Weights of a small GPT-style language model, trained from scratch on English Wikipedia: learned positions.
Each number is 128 + 32 x the weight over its row's rms, rounded and kept within 0 to 255. Layers, rows and columns count from 0. The size above them is the row's rms in percent of the matrix's.

# layer 4 MLP up, 1024x512, rms 0.136, rows 536-570, columns 384-447
size [118  99  99  90 108 112  93 101  92  90  94 108 104 107 103 103  93  96 105  95  96  89  97 110 106  89 125  98 103 102  92  96  99 106  88]
[[123 166  79 135 143 127  85  84 147 171  87 148 100 111 103 184 102  54 156 220 158 172 131 102 109 138 122  70 119 126 163 195 145 106 113 131  92 118 152 145 102  88 132 136 174 215  82 126 101 141 116 135 171 130  38 158  90 144  89 134 124 104 142 138]
 [ 76 176 107 187 127 129 209 179 150 192  93 156 119 111 107  97  88 135 125 125 108 161 119 139 173 107  76 140  84 110 104  56 115 170 138  98 167 145 139 121 116 106 120 173 130 115 206 156 147 159 143 118 119  91  89  85 150 164 163 151 161 102 104  94]
 [146 123  78 160 168  90 121 104  41 135 107 165 100 162 185 139  74 142 141 120 113 209 124 120 161 133 114 125 117 153 147 139 146 130  98 135 136 126 123 162 123 143 143 160 162 199  86  81 140 102 158  92 144 138 206 107 166 173 153 124 142 148 140 118]
 [170 176  94  87 157 154 116 153 169  94 143 206 119 136  90 126 104 133 135 138 117 139 126 161 103 117 114 135 145 123 134 159 146 167 153 132 105 125  60 134 133 144  92 131  99 107 171 119  82 136  74  96  99  93 123 129 103 121  98 122  61 177 143 152]
 [ 65 115 183 158 178 120  92  93 105 153  96 158 104 109 128  81 182 179  51  87 137 182 175 131 120 136  88  93 139 169 153 169 122 104 140 163 158  64 113 108 138 182  99 143 183 142  98 130 106  87 153 142  96 127 172  98  91  61 149 138 158 164 157 107]
 [108 117 159 115 169 155 109 152 110 151 110 145  47 148 114  93 145 147 126 131 130 145 158  88 136 145 155 112  74 124  66 120 165 112 113 152 152 186 161 145 108  93 107 142  96 123 116 139 122 157 109 137 146 175 127 147  98 111 118 124 172 163 190 156]
 [167 119 118 108 149 159 127 130  66  72  92 143 116  99 133 100 107 219 139 133 107 150 138  80 115 173 159 175 115  77 135 141 157  95 174 108 106 195 168 157 165 119 118 164 120  86 125 150 132 135 114  71 125 147 100 113 133 104 142  97 113  88 177 156]
 [146 103 142 202 142 106  77 159  99 169 126 122 127 154  97 127  82 112 157 127 158 108  83  78 143 128 138 150  52 106  98  68 175 160 110 154 127 139 149 139 128 117  76 184 169 141  93 148  81 122 113 124 174  91 127 146 177 194 128 178 124  76 167 137]
 [117  83  48 203 183 170 151  94 179 171 197  97 135 105 116 189 171 108 119  68 154 113 105 162  80 100  69 135 128 181  93 113 173 138 170 154 132 102 108 149 145  91 154  79  90 154 125 122 131  57 154 107 161 115 142 115 114 156  90 165 166 138 146 105]
 [155 138 127  98 144 134 117 134 146 122 134 175 170  93 114 125 109 114 194 103 100  94 173 154 116 118  81  85 150 143 178 129 158 205 127  96  74 105 160 156 124 134 109  72 118 162 135  73 127  97 112 157  83  96 117 171  70 133 107 151  97 155 132 161]
 [ 57 126 126  92 146 133 124 147 141  57 121  66 135  43  97 147  95  90 162 116 140 104  91 112 123 102 107 134 129 134 172  70 131  68  91 146 104 135 169 159 133 134 137 145 182 129  93 164  88 187 170 167 135 133 137  61 132 136 146 109 175 152  91 143]
 [ 88 108 176 108 100 151 107  53 124 132 173 102 137  96  87 203 155 153  81  92 105  99 109 155 158  94 134 125 128  86 160 162  72  82 131 120 139 129 143 110 142 106  80 121 119 169 112 133 201  87  99 133 144 141 103 103 129 115 153  99 116 104  94 149]
 [128 115 149 113 129 124 133 145 165  81  99 126 175  95 102 123 143 120 110 141 175 140 134 187 164 101 163 119 136 158  76 143 112 126 120 144 123 122 164 142 141 103 160 117 113  64  82 126  99  97 139 177 143 128  97 118  99 128 151 129 106 180 128  96]
 [137 146 141 164  99  82  69 139 112 123 118  95 101  99 174 115  75 128 114 211 135 104 169 105 185 148 149 106 212 148  86 174 143  56 136 135 104 174 159 186 145  67 140 134 132 121 123 139 138  95 132 180 115 129  45 167 114 113 122 155 148 159 122 136]
 [133 125 106  72 210 112 143 174 127 145 140 107 119  99 143 124  89  84 177 190 167 123 124 110 100 127  98 153 130 140 120 128 173 147  73 140 133 161  72 114  78 158 137 102 204 100 175 101 126 153 101 151 142 159 189 128  98  77 133  92 163 135 170  79]
 [103 137 155  98 145 124  82 145 142 110 116 111 117 143 151  95 120 225 163 116 103 120  82 123 177 158  41  94 118 177 134 134  84 126 158 145 185 139 140 166  93 159 123 119 156 114 155 148 134 150  95 110 172 122 105 116  92 103 120  90  91 136 112  99]
 [119 183 138 134 177 110 166  95 136  93 106 106 120  97 161 110 144 184 140 112 103  85 203 152 133 128 138  96 121 143 159 111  96 124 139 202 108 158 136 150 145 130 138 188 129 148 144 182 157 135 104 150 102  87  13 126 151 168 135 171 128 161 128  31]
 [148  83 125 104 100 108 146 128 110 155 132 176 130 115 114 102 100 178  61 104 123 143 191 145  83 118 174 125 122  64  94 131 131  51 156 168 164 149 167 147  62 110 127 203 183 153 122 119  98 146 147 149 110 109 161 129  87  60 151  92  90 127 119 119]
 [ 97  85 121 110  58 100 155  93 132 129 130  95 121  84 120 156  92  90 157  71 109 129  42 133 137 114 182 125  94 147  95 101 164 105 154 167 104 120 120 167 112 154  83 140 132 169 143 164 173 170 125 125 106 100  86 118 126  82 114 151 118 133 129 116]
 [ 92  96 149  79  99 131  97 128 129 165 112  88 124 139 171 147 138  94  89 185 137  65 127 133 111 116 141  77 183  98  98 114 159 126 172 151  60 138 140 230 154 187 108  93  79 151 120 209  93 154 156 132 152 138  50 160 187  95 153  89  72 134 109 103]
 [118  77 166 103 161 163 178 146 130 103  95 127 109  81 106 139 113 140 126  80 101 170 110 141  85 112 109 196  94 151 159 144  84 112  91 111 151 141  92 128 164 101 117 144  77 157  85 129  79 146 123 111 159  63 141 151 162  82  85 169 146 120 105 142]
 [106 146 109 192 111  98 146 149 127 136 107 118 145 135 170 155 132 110 101 155 161  92 134 184 154  90  92 110 108 167 126 114 142  95 122 134 147 137  99 138 201 162 119 194 111  64 150 167 122 106 138  89 123  94 136 118 123 140  74  89 145 116 126 117]
 [109 104 155 147  86 128 123 168 155  70 112 132 103 206 140 134 126 118 161 134 119 120 132 143 101 160 111  99 155 200 145 142 139  71 138 164 143 140  95 121 143 123 135 116 136 152  75 157 102 151  96 168 104 146 161 152  80 157 135 141  93 136  53 165]
 [132 103  94 100 113 119 106 144 166 163  99 173 126 197 138  94 112 170 112  33 157 163 133 123  60 131 106  99 155 126  37 133 116  82 144 107 139  37  97 124 167 129 157 125 102 133 117 162 131 167 133 107 121 147  93  83 139 103 123 100  90 168  92 164]
 [115 138 117 107 142  61 199 132 142 155 132 102 100 102 123 182 159 144 139 138 160 163 108 151 116  74 139 169  43 142 123 102 132  97 179 131 115 117 166  45 151 116  93 123 121 107 107 142  73 133 222  99 169 133 145  77 189 154 158 141 103  87 130  54]
 [166 135 121  66 163  77 103 111 102 130 156 162 164  84 138 171  82 141 104 160  93 145 122 132 149 134  77 119 144 160 129 117 107  89 113 174  74 191 160  90 112 136 170  60 117  88 113 138 100 191 173 124  85 102  69 124 154  98 127 106 102 159 180 166]
 [145 125 124 106 162 120 114 121 150 152 115  94  60 184 106 105 138 148 119  99 126  79 160 115 170 121 163 178 147 117 127  94  95 134  64 162  86 159  78 125 130 181 119  86 105 104 141 142 112  61 100  77 149 138  82 239  77 140 132 148 163  91 109  88]
 [148 118  78 111  90 149 139  75 100  98 147  56  93 165 135 148 118 137  92  99 113 103 170 165 143 177 101 144  90 102 148 106 125 145  70 105 166 155 106  83 161 124 153 141 101 127 131 104 137 184 149 132 129  86 160 113  84 147 163  98  93 133 132 175]
 [124 119 130 105 168  67 105 100 189 120 137 130 129 103 112 132 115 151  49 105 139 148 162 153 111  69 162 123 132  62 147 141 101 150 156  77  48  71 133 182 133 129  95 144 124 148  69 160 151 133  86 128 142 119 145 114 163 147 126 123 150 134 224 163]
 [ 95 133  90 165 166 131 103 121  66 147 121 124  99 114 111 126 103 151 119 105 121 143 174 116 123 103 117  73 112 111 126  87 171 105 159 159 120 109 111 151 161 158 179 200 177 167  64  79 132 125 109 169  83 129 152 148 138 105 170 137 120  82 127 147]
 [129 170 143 132 115  99  95 146 121  98 134 151 153 130 212 145 102  90 159 134 141 161 132 125 102 129  75 146 126 145 158 168 176 105 109  88 167  96  97 141  89 142  82 134 161  85 106  66 136 129 241 123 103 151 173 173 116 110 119 108 155 198 161 131]
 [112  89 148 140 168 115  68 127  74 196 164  71 118  72 144 161 103  76 131 141 156 134 155 121 155  86 108 145 142 174  73  97 146 142 108 146 143  77 100 149 116 175 121 121 158 137 143 152 113  66 119 160 164 147  65 134  78 161 136 102 138 125  85  74]
 [144 142 128 158 163 114 202 140 152 135  90  84 222 143 111 125  86 120 157  92 156 132  46 122 140 151  54  96  88 118 106 138 181  82 136 154 103 122 126 132 122 151 168 196 189 103 132 169 155 158  90 145 151  68 147  95 138  92 165 124 124 103 124 132]
 [164 118 108 152  84 184 147 168 142  80 179  98 150 143 177 134  94 149 145 145 122 118 125  57  90 137 148 131 107 117  66 149 148 124 190 128 152 105 151 200 195 172 142  95 100 147 115 156 122 176 102 117 101 161  91 144 115 197  90 126  98 153 137 150]
 [100 174 203 121  74 152 180 147  99 124 159 161 129 123 118 191 105  84 123 119 148 100 128  95 155  60 101 116 164 132  81 130 143 132 145 120 141 161 145  59 143 161 126 103  88  88 139 107  95 146 108 157 151 174 115 127  79 129 143 108  78 152 132 151]]
# layer 4 MLP down (transposed), 1024x512, rms 0.125, rows 536-570, columns 384-447
size [104  97  94 100 115 104 100 101  95 104  98 102  96 102  96  85  88 100 101  95 103 103  99  99 104  99 108 100  99 104  98 100 104 107  94]
[[120  42 118 113 134 103 100 105  76 113 137 164 147  98 198 100 101 172 137  76 136 104 118 114 176 131 185 137 128 121 139 131 128 171 107 119 109 166 118 114 125 149 180 104 211 125 184  98 182 133 151 139 146 165 144 159 116 135  87 122  88  73 141 188]
 [136 134 146 120  89 145 166 144 134 107 124  96 157 126 145 144 110 155 130 132 145 191 169 185 176 119 149 156 111 141 110 146 114 134  89  70 147 144 115 108  89 152 120 131 170 127 129  92 114 140 123 161 120 160 121 148  48  72  79 137  86 100 115 113]
 [ 97 135 137 136 137 135 118  90 134 112 143 120 139  86 138 100 151 111 142 141 113 134 166 141 109 121 126 151  97 163 149 160 102  81  74 140  71 117  91 154 116  90 121 134 116 150 137 133 154 100 170 143 111 103  80 130  90  85 133 160 122 157 132 114]
 [103 164  98 122 127  97  97 135 196 181  89 160 100 140 154 155 111 150 158 149 120 145 107 188 145  78 114 146  78 109 144 120  65 163  94 140 136 178 152 149 145  84 100  98  72  75 125 102 144 130  87 112  94  84 166 115  72  93 149 114 116 106 101  94]
 [147  77 112 177  96 140  59 108 164 177 126 121 132  94 112 107 154 172  91  82 125  54 163  77 112  97 108 125 133  94 101 125 127 132  90  69 110  38 110 111 109 168  90  74  69 155 137  68 140 135  92 161 129 130 148 121 156 161 103 148 152 151 166 103]
 [128  95  94 149 137 115 141 130 133  83  99 162 157 195 126 133 149 111 111 165 149 110 148 151 115 102 149 100  78 170  97 136 113  96 130 111 129 110 162 160  87 176 106  86 139 147 140 132 147 148  43 158 138 145 112  94 124 225 103 173 116 125  79 163]
 [163 147 137 101 122 132 151  96  90 135 145 127 181 168 140 115  86 186 189 147 145 164 159 127 146 185 153 126 107 148 156 110 160 103 100  86  96 175  74 129 135 125 149 199 175  71 120 132 158 107 100 126 147  95 104 157 120 203 102 143 207 119 124 163]
 [155 129 139 161 142 105 127  78 111 209 175 114 134 148 112 110 128 126 161 143 142 139  93 137 136 177 116 135 100 101 109 164 149 147 126 135 145  91 147 104 105  95 150 116 135  82  66 131 127 127 163  99 102 130 126 104  83 129 133  79 130 177 141 130]
 [145 109  78 182 111 124  56 142 109 176 147 149 114 106 107 163 213 110  68 125 154 110 110 105  92 170 129 136 141 123 169 176 156 149 110 139  90 138 130 160 137 169  83 143 123 105 159 125 166 130 152 133 105 145 162 144 116 147  79 195 122 138 162 130]
 [125 134 151 155 138 191 124 113 194 140  90 146 114 127 165 177 153  78 134  55 136 132 172 135 127 135 116 152 152 124 164 162 116 171 127 179  84  93  52 127  99 196 111 104  67 122 131 151 107 116 104 116 112 119 117 133 136 168 121 152 144 220  99 135]
 [137 108  99  60 192 127 115 129 169 116 138 202 123 197 165 133 158  69 136  94 133 145  71 142  72 160 162 142 100  76 143 145  98 101 173  51  88 125  48  93  74 114 133  50 138 139 143 117  97  92  96 182  86 125 129 169 112  96 132 105  81 170 176 144]
 [118 151 188 128 171 108 143  97 102 143  69 116 145  51 142 110 125 130 144 140  98 174  97 116 119 116 166 120  78 116 138 172 176 173 136 216 131 141 196 119 132  96 178  80 106 163 142 159 165 100 163 154 140 123 118 134  63  99 156 148 110 181 147  84]
 [ 79 117 151 154 153 131 175  95 101 115 164 120 130 101  84  81 138 174 109  98  71 109  86 135 103 127 128 111 197  84 140 111 183 119  91 109 150 121 134  40 145 120 152 163 184 149 175 128 135 119 126 187 170 132 109 152 123 157 143 162 100 128 143 153]
 [ 45  88  53  81 196 146 132 134 133 139 109 176 106 140 167 158 152 140  81  81 157  70  44 140 126 146 125 110  98 189 142  64 120  67 132 156 121 102 118 128  89 105 100 103  90 127 150 199 153 160 121 108 158 152 106 111 131 115 143 135 158 140 108  67]
 [101  61 111 157 191 181 117 153 164 158  62 177 136 135 136 142  84 104 121 159 108 158 129 125 180 139 134 139  96 214 112 122 173  86 113 148 134  94 116 201 110 126 139  97 128 133 155 149 144 144 224 114  91 122  98 155 171 140  98 111 144 101 166  91]
 [136 159 140  92 120 123 185 124 159 163 138 102 105 100 139 160 165  84 151 118  78 181 137 110 182  79 165 118  91 147 112 144  97 116 134 107 144 108  99  78 114 169 133 141 154 143 119 153 138 144 162 162  90 121 201 115 156 160 128 130 145 135 130 154]
 [148 130  57 123 137 101 108 128 187 152 128 115 154  87 111 153 148 160  56 155 126 133  63 115 143 139 106 151 118 107 130 143 140 102 115 100 115  91  91  75  87 122 158 131 118 169  80 179 108  92 105  84 117 163 139 175 128 142 111 127  79  69 164 156]
 [113 151  80 130  99  90 155 178 139 129 116 160 194 112 128  97 242 140 155  80 152 137 175 157  93 121 125 120 175  77 248 114  77 151 129 140 110 121 137 192 194 167 151  90 108  98 216 141 144 172  95 135  92 162 145  99 120 108 126  95 110  92  81 196]
 [139 146 131 119 135 135  99 122 125 116  86 149 107 159  95  75 211 108 102 118  89 118 128 119 166 135 161  89 188  97 154 143 110 142 149 143  94 111 171 173 179  82 183 110 151 128 173 126 135 150 149  84 131 154 153 138  66 115  62 105 121 169 138 113]
 [133 109 120 109 107 164 184 126 121 130  87 147 158 146 175  56 147 143 123 140 129 101  88 145 163 159 153 148 118 105 125  83 145 134 148 168 146 171 109  83 121 110 152 172  80 129 130 120 121 146 104 149 102 149 184 191 162 180 147 147 102 128 174 144]
 [112 133  99  77 141 134  76 111  73 153 105 108 113 106 112 135  96 110 163 129 163 154  87 111 160  96 168  74 151 143 115 121 132 135 121  89 138 110 133 141 127 101 197 124  56 130 128 129 122 146 142 144 109 100 151 154 105 107  99 102  84 110  82 124]
 [109 200 107 109 109  90 169 130 149 165 156  84 185 132 106 150 182 179 139 111 155 119 133 149 184 114 131 159 169  60 153 124 111 100 148 120 168  79  47 123  71 201  85 160  89 112  92 146 182 144 120 152  98 126 121 111  94 165 147 151 154 142 130 111]
 [129 161 110 107 108 132 131 144 110 112 163  97 158  86 124 149 157  83 180  84 183 129 122  56 140 179 138 107 130  93  79 135 171 130 147 115 167 140  60 182 135  99 155 118 162 178 147 106 105 185  98 177 139 178 150 130  98  86 174 112 104 114 142 151]
 [145 143 115 106 161 155 107  87 111 127 172  79 153  56 110 127 109 111 109 179  94 136  92 175 122 131 118 109 154 155 113  99 183 153 141 125 193 147 137 118  88 104 109 109 121 161 162 146 135 139 152 124 125 156 144 123  92 166  52 150 161 161 167 138]
 [100 122  81  74 131 177 140 127 197 161  86 162  82 166 120 105 161 117 164 156 107 184 113  82 189  84 159 123 162 124  98 117 169 101 171 104  86  76 123 143 112 159 128 111 142 155 114 116 138 140 133 100 105  76 157  69 148 162 107 194 129 165  84 120]
 [136 110 105 116 154 143 153 115  83 111 164 156 135 154 146 111 133 123 112  97 148 148 130 147 155 182  99 120 103 133  99 135  99 117 138 183  97 224 124 135  87 153 175 119 145 183  96  80 206 129  92 206 139 108 136 123 177  83 178  82 117 177  87 133]
 [106 133 138 123 152 154 133 112  90 119 161 148 132 135  83 158  78 159 171 174 121  84 107 120  87 139 151 137 116 105 152 123  84 109 143 133  89 114 177 112 120 129 128  86 199 140 145 137 147 153 120 178  90 124  67 107 179 140  75 144  78 113 171  79]
 [ 87 157 138 160 133 114  79 106 173  96 113 123 116 112 145  62 167 111 160  89 108 130 102 106 154 179 125 137 159 122 108  90 149 125  85  82 134 116 122 181  95 166 115 170  37 138  81  93 100 175  95  85 133 122 121 154 107 122 140  79 149 124 131 134]
 [174 147 139 117 126 108 161 199 153 171 170 130 124 129 120 176 137 137  79 161 134 112 167 159 136  54 158 143 130  73 114 153  72 171 137 113 130 114 144  96 115 133 117 167 111 130 186 128 178 206 138 127 221 111 129 155 157 122 129  78 136 108 148  76]
 [138  78 129 125 147 144 167 116 125 159 134 120 198 144 150 152 143 138 101 159 106 150 137 214 170  87  92  99 122  91 112 180 117 155 158 131 116 121 131 170  74 180 138 152 173 188  90 153  88 107  81 147 163 105 106 165 124 128 129 156 140  81 142 114]
 [123 140  94 147 139 145  93 137 117 149 141 109 100  94 145 111 145 105 174 113 152 108 137 147 178 136 112 121 119 209  59 123 152 177 104 186 187 133 118 139 136  84 110 173 130 170 106  88 150  89 158 138 147 138 118 172  86  86 136  89 163 160 175 173]
 [149 117 150 138  55 155 110 121 159 112 123 143 135 140  80  56  89 133 175 144 107 110  91 121 146 101 122 172  99 105 101 115 140 155  95 115 169 150 138 140 132 167 108 135 147 143 160 137  43  84 131 110  80 125 137 103 188  91  75 146 103 191 142 127]
 [134 137 189 118 103 132  86  75 134 147 142 202 142 148 111 154 134  90 165 155 122 114 115  84 166 148 116 109 164 110 143 157  61 116 131 101 153 149  78 132 124 152 117  70 157  78  94 109  96 111 152 127 186 192 121 146  57 137 152  95 173 122 151 139]
 [100 143 183 102 174 123 135 122 126 111 117 102  76 153 100  94 107 179 138 105 107 136 191 117 180  87 172 173 148  97 142 156 176 126  80 116 139 130  97 122 199 167 131 123 159 103  82 164 131 109  95 140  86 139 104  95 111  67 180 126 109 149 158  89]
 [ 92 161 144 124 121 159 118 207 162 155 157 102 157 125 122 114 134 115 110 142 139 141 139  94  93  78 105  85 188 152 137 151  71 123 169 110 120 110 183  91 152 105 107 107 179 136 161 192 102 149 142 108 119 162  94 101  87 155 124  77 123 219 139 182]]
# layer 4 MLP gate, 1024x512, rms 0.132, rows 537-571, columns 384-447
size [ 95  88  93  99 108  95 107  97  94  98 106 102  96 105 120  85  93 102  98  96  89  92 110  97  95 123 102  99  97  93  95 101 108  86  98]
[[146 137  64 130 134 184 143 137 124 169 105  52  54 131 128 150  97 141 118 150 111 154 176 112 132 116 110 118  97 171 126  99 151 178 110 138 168 108 141 129 141 185 132  98 120  90 143 192 122 119 132  77  57 140 123 155 112 104 148 108  93 141 142 128]
 [137 108  76  89 141 130 110 127  98 147 112 109 127 134 145  75 138 137 154 136 203 134 141 107 112 103 161 180  91 175 134 133 125 170 123 134  44 117 164  78 131 152 180 200 150 117 156  97  91 104 159 141  74 118 166 155 167 144 147 137  92 129  41 169]
 [113 174 113 187 159  71 185 133 135 128  55  97 149 152 162 151  75 120  87 131 104  82 145 158 150 156 138 107 122 158 157 167 121  95 121 148 160 112 126 171 141  81 145 114  77 227 118 103 185  95 129 137 135 127 147 156 152 136 161 188 150 148 115 123]
 [226 150 119 116 177 158 185 144 143  94 111 113 152 117 167 148 120 141 207 157  55 105 131 112 121 102 156 165  92 116 137 101  92 121 165  92 150 154 134 181  98  56 156 130  76 130 151  97 134 143 126  64 167 205 115 105 165 141 131 123  84 117 162 115]
 [ 90 147 201 127 122 185 142 114 132 157 118 101  98 148 102  91 111 117 140 166 115 154 126 211 117 129 131 152 106 118 101 102 141 111 120 136 146 148  89 113 147 112 163 140 166 127 114 100 172 127  94 116  91 189 163 127 122 138 146 122 107 124 163 221]
 [167 120  95 104 120 133 143 170 135 117 165 112 157 149  98 131 132 105 145 106 109 151  90 132 162  91  78 112 148  96  74 129  89 166 125  95 204  82 161  95 117 177 116 105 113 177 107 146 153 123 180 119 144 183 116 129 141 119 137 165 131 131  75  86]
 [118  62 114 118 118 114 168 172  96  75 111 149  99 145  80  84 170 132  88 133  86 121  83 126 132 132 137 156 175 132 107 114 141 172 125  90 120  53 139 153 122 157 127 142 170 109 116 123 107 139 128 108 167 111 165 175 164 121 134 166 120 142 157 195]
 [102 108 152  95 115 104  94 138  94 146 107 153  70  93 136 130  93 123 174 109 159 107 111 179  93 124 142 161 177 110  88 133 158 160  84  76 133  88 153 112 216  96 129 187 116  95 152 170 143 176 130 139 159 160 152 106 101 155  88  83  60 115 158 134]
 [158 121 116 123 169 124 127 167  96  89 155  40  56 221 156 124 156 163 111 130 182 153  98  94 117 165 163 130  93 136 138 142 116  55 131 126 130  81 172 118 126 148 155 151  97 107 118 140 176 160 130 156 125 143 158 158 128 113 161 103 146 106 105 151]
 [121 111 217 117 105  91 146  94 112 125 169 114 117  80 103 116 141 110 143 160 145 177  96 134 153 141  71 150 132 143 160  91 144 123 108 178 157 104 156 106 122 135 145 133 101 194 108 134 104 113 157  90 144 112 108 134 137 138 131 169 160  94  57  63]
 [153 118 104 145 159  84  66 171 138 139 167 120 128 117 176  83 132 120  99 133 133 109 115 154 134 104 111 122  95  40 118  82 102 142 111 134 111 149 184 104 161  91 153 156  73  91  96 165 132 124 124 127 147 123 122 108 140 136 157 125 100 113  79  86]
 [122 183 149 142 116 179 106 149 101 115  85 129 142 138 101 107 169 157 134 161 165 171 104 128 200 128 111 126 112 149  93 156 134 135 178 135 126  90  51 151 132 100 155  89 132 108 124 120 139 137 103 141 116 152 160 112 137 126 103 101 171 103 146 136]
 [ 75 170 117 125  74 200  90 107 143 198 135 130  95 130 124 107  99 117 158 168 129 101 144 123 110 131 135 116 142 110 108  98 104  56 121  66 159  88 116 140 139 107 109  89  93 143 143 128 125  82 160 155 104 100 134 109 146 149 108 166 158 106 126  76]
 [141 175 109 116  60 205 163 159 172 154  88 148  73 148 105  93 118 119  76  70 169 142 131 126 114 124 100 161 133 106  99  82 110 168 127 105  94 178 128 177 155 166 125 176 101  65 130 128  98  87 172  84  99 121  83 135 122 158 137 162 113 134  71 102]
 [ 92 164 125 143 121 140 155 139  86 119 130 121 150 120 180 163 113 108  60 149 141 125 150  92 134 115 134 117 158 167  65 158 156 134  62 175 127  93 124 129 157 110 113 173  92 125 131 106 143 163 123 100 110 159 107  93 112 156  98 138  80 148  79  93]
 [120 211 207 148 154 108 193 110  91  86 100 161 148 161 133 118 124 139 150  40 164 140 193 148 114  89 182 119 107  91 122 115 143 155 143 105  52 151 193 177 136 147  95 131 128 186 200  68 161 180 114 160 109 143  46 147 100 170 125 134 131 120 131 107]
 [ 72 111  76 133  99 166 132 170 174 155 127  95 123 108  92 146 134 152 147  97 158 114 196 157 143  93 137 155 103  91 195 166 138 174 160 117 124 141 185  75 125 174 219 119 123 128 113 173  92 138 148 114 116 113 133 145 181  85  91 129 151 143 140 107]
 [115 131 199 178 148 156 104 112 117 107  97 126 152 106 110 190 125 164  97 145  91 121 151  79 138  72 134 144 131 169 132 154 198 109 192 145 145 153 138 170 121 210 104 139 114 116 169  90 172 103 134 123 119 101 111  84 108  96 109 130 166  77 135 137]
 [ 90 115 151 115  97 175 155 155 162 182 136 211 140 153 161 100 115  99 116 159 142 149 127 146 137 141 141 144 138  38 160 148  84 136 107 200 124  92 133 186 159 116  78 102 147 196  74 169 112 122 144 141 160 135 103 105 122 167 166 124 104 141  92 172]
 [140 141 105 154 196 107 115 123 182 103 160 156 138  87 155 167  94 120 123 117 128 187 110 127 115  90 105 115 126 103 159 105 125 152 120 165 149  86 106  88 195 112 117 144  42  92 100 164 112 111 129  99 112 127 161 163 100  63 127 121  88 143  96 136]
 [142 151 101  80 122  95 132 154 168 163 131  99 127 115  82 117  90 139 153  89 179 118 154 121 112 121  71 125 136  32 114 117 141 112 151 130 154 162 140 166  56  81  95  87 152 151 122 109 168 125  78 174 117 149 158 139 124  98 175 135  95 225 122 157]
 [ 87  95 173 165  88 148  80 149 150 137  76 148 157 123 191 138  93 112 181 110 162  92  71 101 132 166 132 116 152 153  69  99 116 113 138 176 132 101  94 154  80  72 135 156 143 124 116 125 165 110 130 144 143 124 122 155 169  83 171  57 128  86 135 151]
 [136 122 107 131 159 118 106 117 124 121 126 126 105 149 138 143  80 107 125 100  96 107 130 186 144 129 133 102  78 102 173 126 179 113  94 119 108 143 156 130 101 134 143 129 148 114 145 142 159 126  73 171 157 145  64 179  62 130 121  72 120 161 148 119]
 [145 124 104 119  67 106 176 125 133 114  82 125 155 112 157 112 156 101  56  98 135 142  79 106 101 113  91 169 107 116 104 126 157  57 120 164 166  21 169 123 125 184 195 102 132 149 162 154 106 153 160 130  93 121 132 112 142 140 147 206 119 126 154  94]
 [ 84 122 133 165 137 117 178 156 152 156 130  94 142 155 137 118 135  89 131  79 141  66 126 128 146  87 159 100 123 125 160 126 130 141 170  88 152  36 155 101 127 125  76 172 143 114 152 122 181  60 120 166 155  97 153 129  86 195 127 207  89 131  43  91]
 [124 114 127 103 150  98 110 123  97  76  67 125 104 158  99 146 121  89  90 141  98 126 116  92 184 131 159  78 182 123 160 134 108 169 109 147 129 153 136  80 121 150 156  96  60 159 132 144 135 112 142 138 198 133 143 202  80 111 157 138 132 138 109 134]
 [169 122 125 182  78  80  91 133 154 104 196 102 136 111 146 150 142  95 143  84 107 133 136 121 122 110 137  95 103 101  90 107 179 123 127 153 146 158 176 183 118 142  44 149 111 144 128 126 153 148 123 172 174 138 108 111  89 184 141  96 143 161 118 144]
 [105 143 109 132  72 138 121 161 163 152 146 134 109 113  82  97 126 184  62  85 129 203 195 161 150  66 151 152  65 107 106 137 145 160 165 135  80  37 188 158 134 116 134 108 132 126 132 125 119 150 108 110 170 164  92 145 138 121 179 130 155 116  90 158]
 [ 89  85  72 125 148 156  95  95 150 106 116 116 139 120 126  93 118 145 166 116 132 131 155 101  61  97  26 107  96 109  83 167 166 131 126 168 111  80 159 114 138 219 126 128  74 121 149 122 160 139 101 209 154 143 157 139 136 107 164 161 142 142 129  66]
 [113 166 149 139  95 133 114 192 125 140 117 114 104 113 189 124 108  86 169 136 135 120 113 118  66 175  86 105 122 127 133 153 138 137 119 123 177 129 164 148 138  92 113 115 150  77  97 103 117 139 172  97 173 207  81 116 195  73 132 168 133 211 120 158]
 [162 161 112 150 166 166 171 156 160 132 171 109 145  87  87 127 159 133 133 131 110 102 105 163 193 132 152 118  95 190 120 140 124 136 144 119 169  48 119 105 163 172 154  97  59 130 131  92 116 170 134  91 149  99 105  96 107 133 144 158 126  95 191  99]
 [147 102 123 162 140  84 177 152 169 147 123  71 182 105 115  86  58 129  93  94 166 109  97 135 197 155 118 109 116 157 156 167 178 139  75 167 106 128 109 132  93 140 155 190 199  89 102 120 118 165 137 149  82 115 151 146 163 113 141 105 113  76 157 119]
 [159 131 167 139 120 112 163 157 120 185 144 147 187 171 104  94 101 145 150 100 159 129  80 163 107 139 160 119 139 135 113 106  98 162  52 127 134 166 142 127  62  97 137 170  96 122 175  56 115 134 114 128 112  70 176  56  90  58 154 165 175 157 153 137]
 [ 98 117  83 129  56 138  96 169 196 115 128 112 111 117 159 174  57 138 117  39 105 118 144 114 120  88 105 103 206 125  76 128  90 124 142 116 122 138  66 136  80 101 135 154 168 128 110 150 139 123 125 141 167 113 146 149 105 167 111 125 117 183 125 101]
 [118  85 172 163 108  66 133 154 109 102 174  71  88 122 152  99 130 103 143 110 142 121 150 118 114 120 105 152  81 116 137 126 188  98  98  87  73  57  80  78 166 126 118 169 151  83 125 110 106 184  56 113 130 124 122 187 109 128 124 107 120 144 119 117]]